Weights of a small transformer language model.
Size: 11 layers, width 384.
Training: a variant of Muon for these matrices, 520M tokens, 7937 steps.
Each number is 128 + 32 x the weight over its row's rms, rounded and kept within 0 to 255. Layers, rows and columns count from 0. Numbers have three digits each. The size before them is the row's rms in percent of the matrix's.

# layer 4 attention value, 384x384, rms 0.0553, rows 39-63, columns 0-95
082:093189122072091127176136175120124122124147141103121092121161111165127083098162154153074100181158084192143185115134117112131143078208070144143069086115086115125097152114097106182125153185104145125166098139075209163091159157151123127167177097156135115108112161120057123102141139069139150095
081:130143098129119112129045138133105107079073125098094118104175156197102091110161107157106120110125112158175154134149080159095166123127123159101159153144104139150057108154057121129102137110147128092087092103126137146146197096103086120142214082235135184213092139096129132120099131104158205121
084:116097098141126131110125160121145199070134111123083115092157116131116115098123135157120125127147136163135101161151153102123133105138100096121032154163115158117137124148130127132086148167122143193222140120128091179156079124126080133135155129124098129153123076133132091163159065134142162086
086:210143091067142111158131127139159150055078096187163117140107014134127105120143047112130165168127101142130210152106125130135159152129143116124093119099112127088136138100158122163109154167150147126190100124155141124109145139167130086166112100148112157115133125154102098127139110146111034163
082:166161086147152122140226092108142172141124110157148112171106130161125097248124110180106142083127146157143125127123088137199186129110146096133107100118089153119137131118116147122122130121126112139116125116117100159129174152130091151149130094197156079127128070147179085164117122107157156213
074:134120146136130152085128133125118123088165147145118117082146126146110168124198103090158083083115149161178142135125113115136095111117142086124119116146077193140105129133150092161182144144135102128115105149132083148091126111061128142178139119109172133113148096078128100156163148077124153183
085:167153119165108060127112121177117123082129118148194120124167128108122112105156130104101115099134143138129113143120125111129083141150119132142198125106171125113219126128112134146143093133081169114064046094113081123081172142101119110093185121137189130115161095106159135188125153133123202118
079:134060123120121128144147134135130092175170058135152108179140136163185117156106137117128134138150108138118081053146125189128121114137091124049081117077116080138150067133135126100106159102136145115111079112166156130117099118122150186089155105136174157116123122135119097143144145128130095127
084:097056128139096111103125117127099180116082121124123180102088181122140141118130134141115061184147153121127105132116108115100183156106094153158171159157193107081118096138112118192117139157120137144038055151093162145104144031124114122212143103079144149152170127112070143137175120028089142128
085:155138077114144132064153135099090171202137125087109139153118136175106104124124139121172102125103129101120158144142124121120100107143176142158169043109147075147158107101116138122071104117137079121151151156163116112102105126111065134197125098173127077089081123180168115121102107113106144158
081:105150175129151144141135128134152135138145108176122188149122093120146151170138096154072119108084141094150147126139168143144111166219143188101143075096156161040070138160204139145144125122153145147117102151054114126130156113106189145118077124118165188132139150090082163060123122101111172182
080:167125119097143122091062174136136130081127108100117113111100114074097121099139120106137108160174159141079094133194111167071205146123153082145126133112146172124175068146131176138115147116144120125179159035109175154097145141149112103122063130079092091082150138085127087121074165094109182117
082:108118163115121147051094147134199125189162139082136081120142135144084134134185140112158153122098173070135178167106114109126104098117163187117154125175076152162126132120120135114171131147097133126078108100083047182115146192127078129120123125134168127048126107164136132096109096105138165111
073:144111114128108069115082103177103159154124118141129113122172135097033105093078126084126108090060128077140141141091075188140106089167115090135123139091097178146180111177203127124136103157082144145143196104130108125155061151072139084080154140141102192134172078131176133081110110083108145103
088:148187133126136124112152139114125149119124138216118229076089120168171162144167125125108109146103086103150085157110135100163119168147117123111188142169149121144103126053129150134101118118156122132079088145074140128113149069154142189162121149176129093133094095063108127140139046105082118169
079:191109071061112158153132136156186049139153134115086145107116202120117134067092104113156188119158146135135191129164125120150113105207140192112113128098082107116149181116129109123130151103101138076099102126123180117173098138120151175184088078146087137085170131140109153121066151144153131091
082:105160128099086080141085092073116171117116128115130216174162112080136131115102144113086169124179143096105157131200148179159134135062096129158143135128156156093176143102114136178134127158118110111141168129090100151175151129135095135163154158121148167137081161119138129114174157167116151166
083:183166153109090185160134156168124142084126129081154107108130158117094115153167089130138121172104150146157165149172130129104132126143121144198132169077122203150166138153201120192114108174103106115160089193123169142104140168073160129106151121102153136124098185164096124127110124123095109107
085:165129123174142106089122149139078158138105087109088087208135180133129134138135159107129042152112164061147143189117131067090140104123130142156147168091098168082164159180116127141121106129096164083106075112144076145122150147082090052112164153159209079113063108135119148107142112081189168156
080:063132084156188163171102138090140135123134148126106140152137150095115161095193078067140101097142173086163117119125067097174130136161147145154116124135139145104088141129126169045147119122132121074139077170137094117128163088131168173187059163132147063109165118091132120089166096103116113196
086:114181185155132146137166119165127175150140123138080097155108098110133168115130180141066071099147137081185098119098122092145102141176181151075092092124179104153143174085132122063211097100161114156184117110116137138145054131153157127144115123127093137102142152153071141154093132177109162129
083:144096147139119132140110131121153119154100183090172141098141149101156131139096100092102148207140136152129113111101163100095094144120174064126093137100108116120115095130157157112143074157081142091147117105121172156137143126112171088130181128107119145200144112138114141104121128181186111126
079:156105070130143076120085159124132096101141121095173096156152098109148108167083114140168180092096110153144067097167157151207133115140078117157077127127117194114178110123114096137121149067158152119109167052119118108180130145125117069074145104177110158127144104074175069137124143172129146114
081:126107105132102121147178127136129098098074141202179140127160130154184078151080113170076104088132114185169110093101119173112159115084086094118169107110091175175092155208158100083070102155153148159172130064155132073148118158168121071065128116105201111131118126107137120078131171142157125125
086:153081149127146108148143126144069179158181158088091147126142195155099122155121087054092124164139124122171167104150177135129110127168118070140124165133108088133150115143141105147114119128118131088078045154115071110103124056099129154114143149132102200106103144143130153079139131079087120097
# layer 4 attention output (transposed), 384x384, rms 0.0478, rows 39-63, columns 0-95
077:126158146166092134127075097116159107111128107128160170132163134132161180148137106098089094200136123144106120181127054137157139127133187131096080146139125122158181141168168149157114130153137083128103126078178075114161131101126098196160100142111147108113080151147078111148111110171138163117
075:173139174098113115097126147106176107127114037100142148157155091092154195153148128126106143127104172203127195080141047139114150126133126120165145139218102154141111132128091140106120105143099108133101123102148131126158141126147112157098124128080137116101176121139029132181144186067119136088
077:114148124173148133163111103085049125129108140150069155188173171134172083139137138142058162131085075089142095117163162100112149127128132128134093130096100205144138079170134084171124148166162072174144108131130111096168130109069122186148123117090169190115154148152066145162098113041148155120
077:103094167168150129166175120135099059053133077139135093129113119121140108132126080071134128216107115082109099184104112157172120090106136151175137125085166088131153132181083143115141107182140112119120100226147129157175144130120139168161108151103120133125118137132186097156061122158135117139
071:112088174146104172065119133115144117083135103098109118157117144147130091171185089109182158126171101152145133120079125135165117168119127160165158116110192108095142135145076170140096125173124179118085168078148061111150173207178061111210085128096182168127176133144127104112064143135123166132
068:123167118087140159192094100109135120106133149130156143095176111161153149158104154127118148105075100108116115077164090153120066162136125156191090136148127160123138090132122117142066103084160139119104144050039091195141152120138122145071139113160096153184083142118167129179076108095143109123
077:174154126152150021168082128079126118146095168105113138140127096161171083135107126117146135080187166112143136129109136158158144086095180115144074132154148161161101130167115135148098116148112136133120111085116192142161117142094117122110086135195141154143114160148126165144107160186140149213
068:146161098126126146139118127073113110176143123142175146098161119137136114094143149141167081093069112117087143092118208152185116134141131131143125147108107127154076130208236153089104100115098142129122187131030141084156145141162166134132139122114133102177173130149153117159122142156164210084
077:168181144137113094175167150123121143136149129204080131144147147145166075061096120170072157150098136140173126162168178128114124173122142122101135117098134121098136151125137133129168107129118226153118158168169160071143116100140194129156123129119077132132146155131143187134154116108088131120
076:154072141091167165113118187112108092126159141149148162100110130154177146125201085110039122108127146107131114163104168121115115139125112131109157159128106101155155106095058087099124119164122141145157123103121190129150084192128105116155111118085146079183086132163214093162184103229128174146
074:142162086139129151124154113067120111165134085138162127123136162123123182139157119120119151074120082103146168157075066135146107122135142074163154117093115091071098193127146123114146108185125203094179097095183197159100112099138139096104098152122092153079128141104106138079160095124087156129
073:154032142122115103173113074122138118183106112133137154087093128054144163133129197085068102154152111151113095102147116142039138147113109147153072113124156135147078143086053153116136140171106139151116135172102176134149137141131104104128097179062167142179132140139144097120074068142123196116
075:117134139131151080159112137120109132120127190136167157090125110158150089142086163155077128151127142085153128155115119128100129162124097135136149143132111087138118160094056081088104155176154154108104179126102125132167128148092126142075129123170165181129091136114230132112142129124109159104
063:089071104153134127078111129061090131211117145122093161185119126184144136133107157157182140090135107163125080102174080145126130137128105151147157089162167110113160132085119181097136127082148110159192158088050077094126158154206062075125149134196167152112157179101155174068109138134110135125
074:102157158077112110196089153141122120155099164124136134123097120110193062126146080138097112166066119168145132150100094132126132117067117157118130118083076145164119090056016125102132169178138173140112123141150124190107104106132126137119107126076157191153043139128123154170082086107083128224
073:097087157212113139112185082085113128136115073114126123147126185104112112163140142123086132191127082087144141101123144168154066147154166126158116137108109079147090143127140155118165172075127112113164178154126055117159148172123154083114083122128100093132174137094133152128127059146153099119
072:114094094164169145092163116143104101135136103152082082113177084114079147166135093090154163168112124175109158084109107173152098103118095114136145154123100207124119082140091100160153115094182193132157147125162178136118144152174135090142118132140093095099194151148086030179156093199151160198
072:148155145092089118094112095103076098131052086142101150163175101139097211099121150075205142129148113115139098126175110169104091216185124082090123104147129118221164085086091105153087067114170073137160117167124098111119132141135098139136123111117179137140165077099123148137116167106076118086
081:183106152079135116115185125107168128101049128146135153100126076141116156108131098048116096116162165126103132142112137107108144128102091171144148085136204133120153149120064080124126147074182178162100121135104102148084148101182157077099147097131086100079151162157119063136098185114126136169
074:145160194090200107198117109198132128192090153109061095126088131144075073169130174165114141115130122138147172091106122126129130097124131119147109117077129132077186155078126171037124118176122091056170145078176185120127098159147183150215158158081074136121112165183180132104142127092111092163
075:125133129132082157165141095119192165134104140108149168110079149144061089162081198112119172123063093174181111187129101107091093091122049136125122124142153169054163122129142140086143176132117107130073124135130058162134117127109150110173108126177078159085072085161078149101158066182121176112
077:170072124109175119076141115160118072095075112142100139137157112125143095168070130068182127118110114092190162090149098089094148105134190074093156145137166103123183115142190085158159094140108142131132130123115161074121106133131152126134153104159156175153129127093148143148178111126149184163
069:110102176136119104063078114148172134050159132095097140101136206099235134122168110148101140123164158120137128078108103213138097122131093136108112092134126130099064100155134070170146128082179104178107129113104090139123079113164117055161146173074136094118109135147184089131119142109133127063
069:169141108145100184120106114124207113144146096111131180130186127132136154149099093195097133111102145065147172136109138124133134178109109192119075108184131173125136185144102111169036125134101124099123164133159121118056095120130134134154128130130086140122085098136180100175118135142149163100
077:098150142085091110070087121084146169174105175118170153121119126086107154143134112117145116137124145123131160107082051147102114140161200141114165103078137123132153139131233178141113133110150136116110164142129079113135101071026155077179110144179156113127122163179122133161142118136145150141
# layer 4 attention query, 384x384, rms 0.0608, rows 64-72, columns 0-95
099:213134123143155118129156126104114160182167110102090106149132128064174098167166128205132161155143150206139092129164087110144133131207111139149119125160108170124115088059142155132154136121109154145107101116169171107129107141129167066114134102130149147110137166137054091143144130131129142103
097:126137101169158127168148103158118162131129138152126132139183125115097070108110120125127169124170161140102078205141109143106172123149101110100179125072121169144114085085136095132104105169175093160113180161164090086176166079132174160067131139140188138050103116162125137053128097147126168141
099:071125121121125104062136113166153130187118145106161080093150123132110098026156087197158184162110142114084185146115119093112098126134128104156120138151138115127181097144137125086155148166169095127065070121080128157181094121090165108147141103151114125118116038132128144120178119072145143123
100:107174082146200121130113136117140120163089172092136187132134141134123165173159102107107111116132159150097185093145077119156061193118140116123155141144141075151107096093127152116122142190126095194088093091116165132149084146060144148126071105118088115189111081091104115092117132077145136092
093:157174127158106150108091091137135106174158072139082098163098156143109082071113221125101145121171134186085120159114093161140080117105128094119151150114195080110122153155082155160144118107089108109118169077197142119065197142177165156174121170143141094141129070136167152174151157138143142131
098:136102140118186055089133115111142138143125209084130144178192099112158157159079071107175109091081148100136085120128139108153141152107098074124129160176089150096098169181139115145139132114159149096148130091182089126140116166170133159150128073105114097196154097146157084129158157181159148076
096:124103110064113183120171132108171155154118124125129167159177174186119139155091138124139125185121133109143129171127113179128141152107164095119090112082161135149043098067180172115116135135157105113132118146188179155181108075106138100217130033117189098134115115108163108117125061096181166091
096:140106126131103122146083088095160080171134148146108100131159181137110149172106156131065126087084122166140162124138171130157126058158114110086135111125102099138129092083108169129144128088118097077133126073137087137138145114103117160124177123174134152133166088136122136157138160129122137179
093:134152122141120158102204102123159086110078110130123095142116114146181130139149118126194080173109131124127098129192140126096125149122119108150124131109135096168161163101174148086221147100113081163113143152106130153110083122071142100145125083142088152110151066033135146120154134091130102153
# layer 4 attention key, 384x384, rms 0.0562, rows 64-72, columns 0-95
105:116110101092083163053137206125150104146137130161155121114143110181118120097110089126097043100163092125113209143105159147079121165098130087115176100133112093144181165121183167128113115157166092131156123134176096127116110158142112177161160170119131176130104076101109127112111058178083126195
102:094116133128066115136126136071137153152170063078115148165082120175105099063146151153112055154138144140167171050112100131204134058100149110080105144109070087125164168169156151078102171155094187162125124188160089121141089162113054175202120120117105095179107146079136107155126175210134173124
102:075165121049101175125083130129101139116184108067091210100154103114115140108142194124117085069144158121109157122152126173119096139184177158111119128127155145109093146152115109165080139076115161111165120123079124098144158111137092177120129156112153081080125173119189145182126189098094134111
107:146093173158120167094192115114083135129214085151179113120170115156137127126109161146179175092139124118126133152170100151224124159148140159179133182086180143109190141123126139092152052097151148071163071101119125090158164144198117054181164111091137129125122144175078082097118153221160110087
093:080117127155129148158094140134150161080119144135128172090193145088126080161179083124125120143082157164190112106083158112101152178167087127100169159090079124129121136061151139089156175116109215128113103116137115134155059122137149092161106126092170121129156129125093157143152102108122081160
108:203149176108045154160145087166109101113149037242150106139107129192131155076145143072134144161179087075130151158093178164098136108055181153126101097099176150117153072080149086135139132124161091120135098155120081160127183115113134118081167085152139140099144107122031114127128147074120151127
112:102137147116082063134077125098117120133172077111084088125106132128147104118172120145192095120154110105120147119125128121118113133144092149122168105187094100105188161090135118158137136152120099147129152168142099100153135203146186098105112101172120132125107157150105131103132148128110177155
107:098190146148109084125076115187100139153137128107125140130081111136130155140113154106140134121180160174136136200118090108139132190067160204173165118066122120077096124102155128200163118099104113128071137136121069106091132181136148109136132129198125100181120108151155099123082115159163132152
102:125120144151116157172092154143082145150148096110129155117170153174129145162155176100096130073135168187090137135107105159104116169129098133126199125138083137131173168189091146196139155195135149145092112156062160120160169161183120173200093187108122142082172181120111190120116104155127165157